From a checkpoint of a small transformer trained on Wikipedia.
Size: width 192, 3 heads of 64, MLP 768 ReGLU, vocabulary 8192.
Architecture: RMSNorm before each block, rotary positions, embeddings untied during training, normalized queries and keys, gated attention, value embeddings, hashed n-gram embeddings, an embedding shortcut, skips across layers, capped logits.
Training: a variant of Muon for these matrices, 226M tokens.
Each number is 500 + 25 x the weight over its row's rms, rounded and kept within 0 to 999. Layers, rows and columns count from 0. Numbers have three digits each. The size before them is the row's rms in percent of the matrix's.

# layer 3 MLP down, 192x768, rms 0.27, rows 132-191, columns 624-671
097:519507489465468483508499478528482499516481524492493473444458517513526502464562505476531512475525464519500522540538533549516481520502474511497519
100:502532506492538483531499490494458513481550482467431507505526498504506459500522458494499470496504509496471518498502503430503537489518465522517440
102:468500531491507465487478484498489513501508487507507534485518536510546476524537496510507498537482486523421503532548458493512449506485500523519498
101:473504471486472548559501492511476504495549465493469505528487498497481488497460441522503521474473461518505511500499511507492523473549536502509485
098:460511493518549533446510492528521551491533497493489482467468484465489493481503519496483500499451494515534528549523531541490489503491479507473515
104:493485506466477481497517569531483507508490491512487506510517478567511470468528515446495482492539479480490489540460547517473483498513455504491510
103:463484494485507499466505540547482475487505539485492483538479479486482508487494490499492505538455521533497512528520513499512524510478502498512491
095:523463503511517512521535492523508494467505530531480519505509539500519538528521457456480479481546475506517471498461535482507489503461503497510467
098:501472471502482499504514465493481509503501543501484476507492484463499474523531513503487500509489500489469510506540435477468468512526502514493499
097:488490500469520475519520472517528506471497484507481496536506543535531518531493483483525440551532475493498498508503482500490546494502498456513471
105:501473490486457510471501447565499458475478490470510503476502485489513513511534512541472529508503504482520522508521440498482494476518513505491505
098:532498521506478466502508496511467473504481493518483460546477513487505511492472485526528461522421443502496456536494486502491499458507453512473517
100:507499563487500488497503459497501481490476492505519490503515480464477470506503527494507512515530534501556487535499528505519499497472514493489479
098:506533511510516463512518472476466508504500516539506500491486470488529476537442485513470479484491475532521520456494512492479510509495463503487510
100:531543505463517474487511533468482465506496478526471503479464478507477478496510526514565493484470474511506468503547509470475498525484516503474503
103:488490506510508492531509498509474467490487521493462494481534470517504528469507528556524557503429461520506516529501448460490484452530517509483477
102:493475548509514483485490478475485531491499518514516453480496501492505556506426454495494504531500484522489519533463552482493465439494510485487504
096:507518518533455485506455507539460489500438520463466508496485526482470483479550478500483495499539499483508474475509530527492501516489520535537501
102:482423448499514511501533520442460478487537489523524512488477451492502530547474545514493533497501472494523488500487524488499523537465479506479510
101:506531491537497494475457501497512520501526461503463524498530468493469488507474518505502509469483489524487514450522536512487475529548510528534480
098:507554497485486494491494487534473552450520494504481477540490485492485467458504503473526467491470497528467530503465510538494479535491484506499498
100:532502549504478506453489474489534474476546510517484463513531525533485509508513513485520530509515518517479465512516451522476522507484510524508472
102:486482512527475530534501495474481484489485511544495490496503508523537514516526523567544502453485509471527530524490544526507568515482497469471500
109:506500484496518492464509468482537492536532544494476521507484505491515473485492501483552494484507500568495503493528489515510556479456514509516493
095:510516495502526466544490514505481520568481533463520444537496474504482474539536502524478507492490511496467504466445521514513462487462494497476486
098:563489472456483544520472529515520511500523457525507482502449486514470509441459433504490537520429480509456497488501473521506486533477456502519544
096:509472514493520507554482529509454482505482525517500482517491519491485546457466530512487500488485516474528501533486474458531502481543462447488539
101:515498489459494493502435527502436514509495553493511470521510509499443485513496520504492458494560537500450479524481474492504478467501515516509495
102:513494500472490508480476548479515519542513456482503486468498465533496511526547497472509399514485422497543517533497545484511497488490514514487468
105:515506502491520529492518513539474486486518493502503488510515519474555488526472463497483491487534470488484530509536496520470507506522493518490506
097:498476485485518504525530494501445566532487430519486505499518480494469520542499514510505481519543502483504498504487471466501428527516485489483487
099:509539497487511504511496448481495476514507460489513493507534521500490450498517520532498523492485494498503552456534522545500444497529519560494484
102:530516519533497506540484492543504456516492540475535526513505517458486452505473490487455484463476498516463480476521477489493485474464510466532506
097:554508509476495526517453516475537534521526536507490501546489529515527483512489520495503530528517456489483519489460543510510521513481489487507479
100:471496485470482494482489515531542521491471474467471512458489523516497474520517486480483470547441500489543524510440492505506511474435464516497482
100:450487520473544471441467510512501482520480514534480497484482508495511468503536494470502473540523519473494457457544521529494469480517498533509520
100:525476481469466501483504509501469491482491555525453487492501469505463470525522516532506549509511468495467491522544451480496499496526549507505516
100:469549485487491481434490571496470503508507514498454474457484484509491489455475493491498497513438492506498495489529454489496541493502536499506477
101:545483520511481487517475502452534496505513454508475493471530478525542522494519520507500492494522510540541499522505528493505482464533480494492500
101:540483509490484472507493482504543443470512506480506511543506449465519511451464540484532510467476502497562498496530509524500493514516485579501494
094:474467473476494480490474458470468500501519501528477440489491478524512508510567491507499501500484519514486494510492528501531530541537484472489519
107:525457470547500484549540512512487486496475491503480492491490471518507517483557472464497454449493520492504481484524480526520556500528508480528477
105:518490513480511521538482489546513510460532467488493454440546450499541510558512547473539459495555491524475536536510522460504510498451492499524468
103:512500490520495487480532455503475476482483447513538541460496519536445489498523529519518495512552535497546505487502506473524490468533478491466482
102:505529535542466528537455550456494501503494512518485522501530508475530530517470512493490496506522533497534479542458496511515516486483500523465482
102:506509499466518495485511481524531517483508472504504516522535508506478461482456509484484478527528516502519530512522497521511492517503516514517487
100:526447522498491466535484481482493512490505501484512474470508506523491457492500488543504476485537513527529490524509530497501514487508489507477520
097:512456505499505559489487496475476554502460473539512486481474502493490530500501465508472475548530508457526511492474534485492528495540504496555493
097:540507521485508486495474494493459532450476511508496478520500509512509467451549502474460525485485484480485552508464472479523498510473559530523507
097:521486491528503537514477513516469479471473505489455501525482495502538477480474488530481507527478531511527519456538490512489484460496503464503524
104:513511498489487510481500435481476560552520544511510461476516499484517480497496489492470517474495515445490481495533454479508481554540507495487483
097:532444511464500503499517484515489473499474544493521448526514517494449474484468474505470538484515552492547472522526482470486494517521488511518513
099:520499448544516496488483482563509509485488538482511538515530516531514448537508495536493518464451551529535478472532450498491514491493509568496449
102:525490482453537553522494472466427464442508522507483464528499442489494457503516511492469502528538491507519520565536524521469515509460483537479506
105:520539554477485465520506490527469512526523530494527512527517526495502470494478506495474466535456461488491478500465559463522491479505508459543504
099:480535499486515509534437538526516483515483481494497505501487509534477445473530485522510480500451491525489501507491525484501511500497508487508502
100:482548518503496491518502502523501515508430512501486478485505487450509521495527454489511522501522519484517476482549486506501529471468522481506511
099:518505498448545492497466493442501484529491499514455466496502514500522496515509497526478557472485540483489483495499510467491473518517525484490532
103:520470522471521498466490531521556548451467483509466553459479519544508484463492528451518455498500444447489556548498491506516511518541509502575489
099:472481522466516542517490460514528502553537535490544468506532485459504532459481512465501463504552495509479483506464547477496460501461502506494504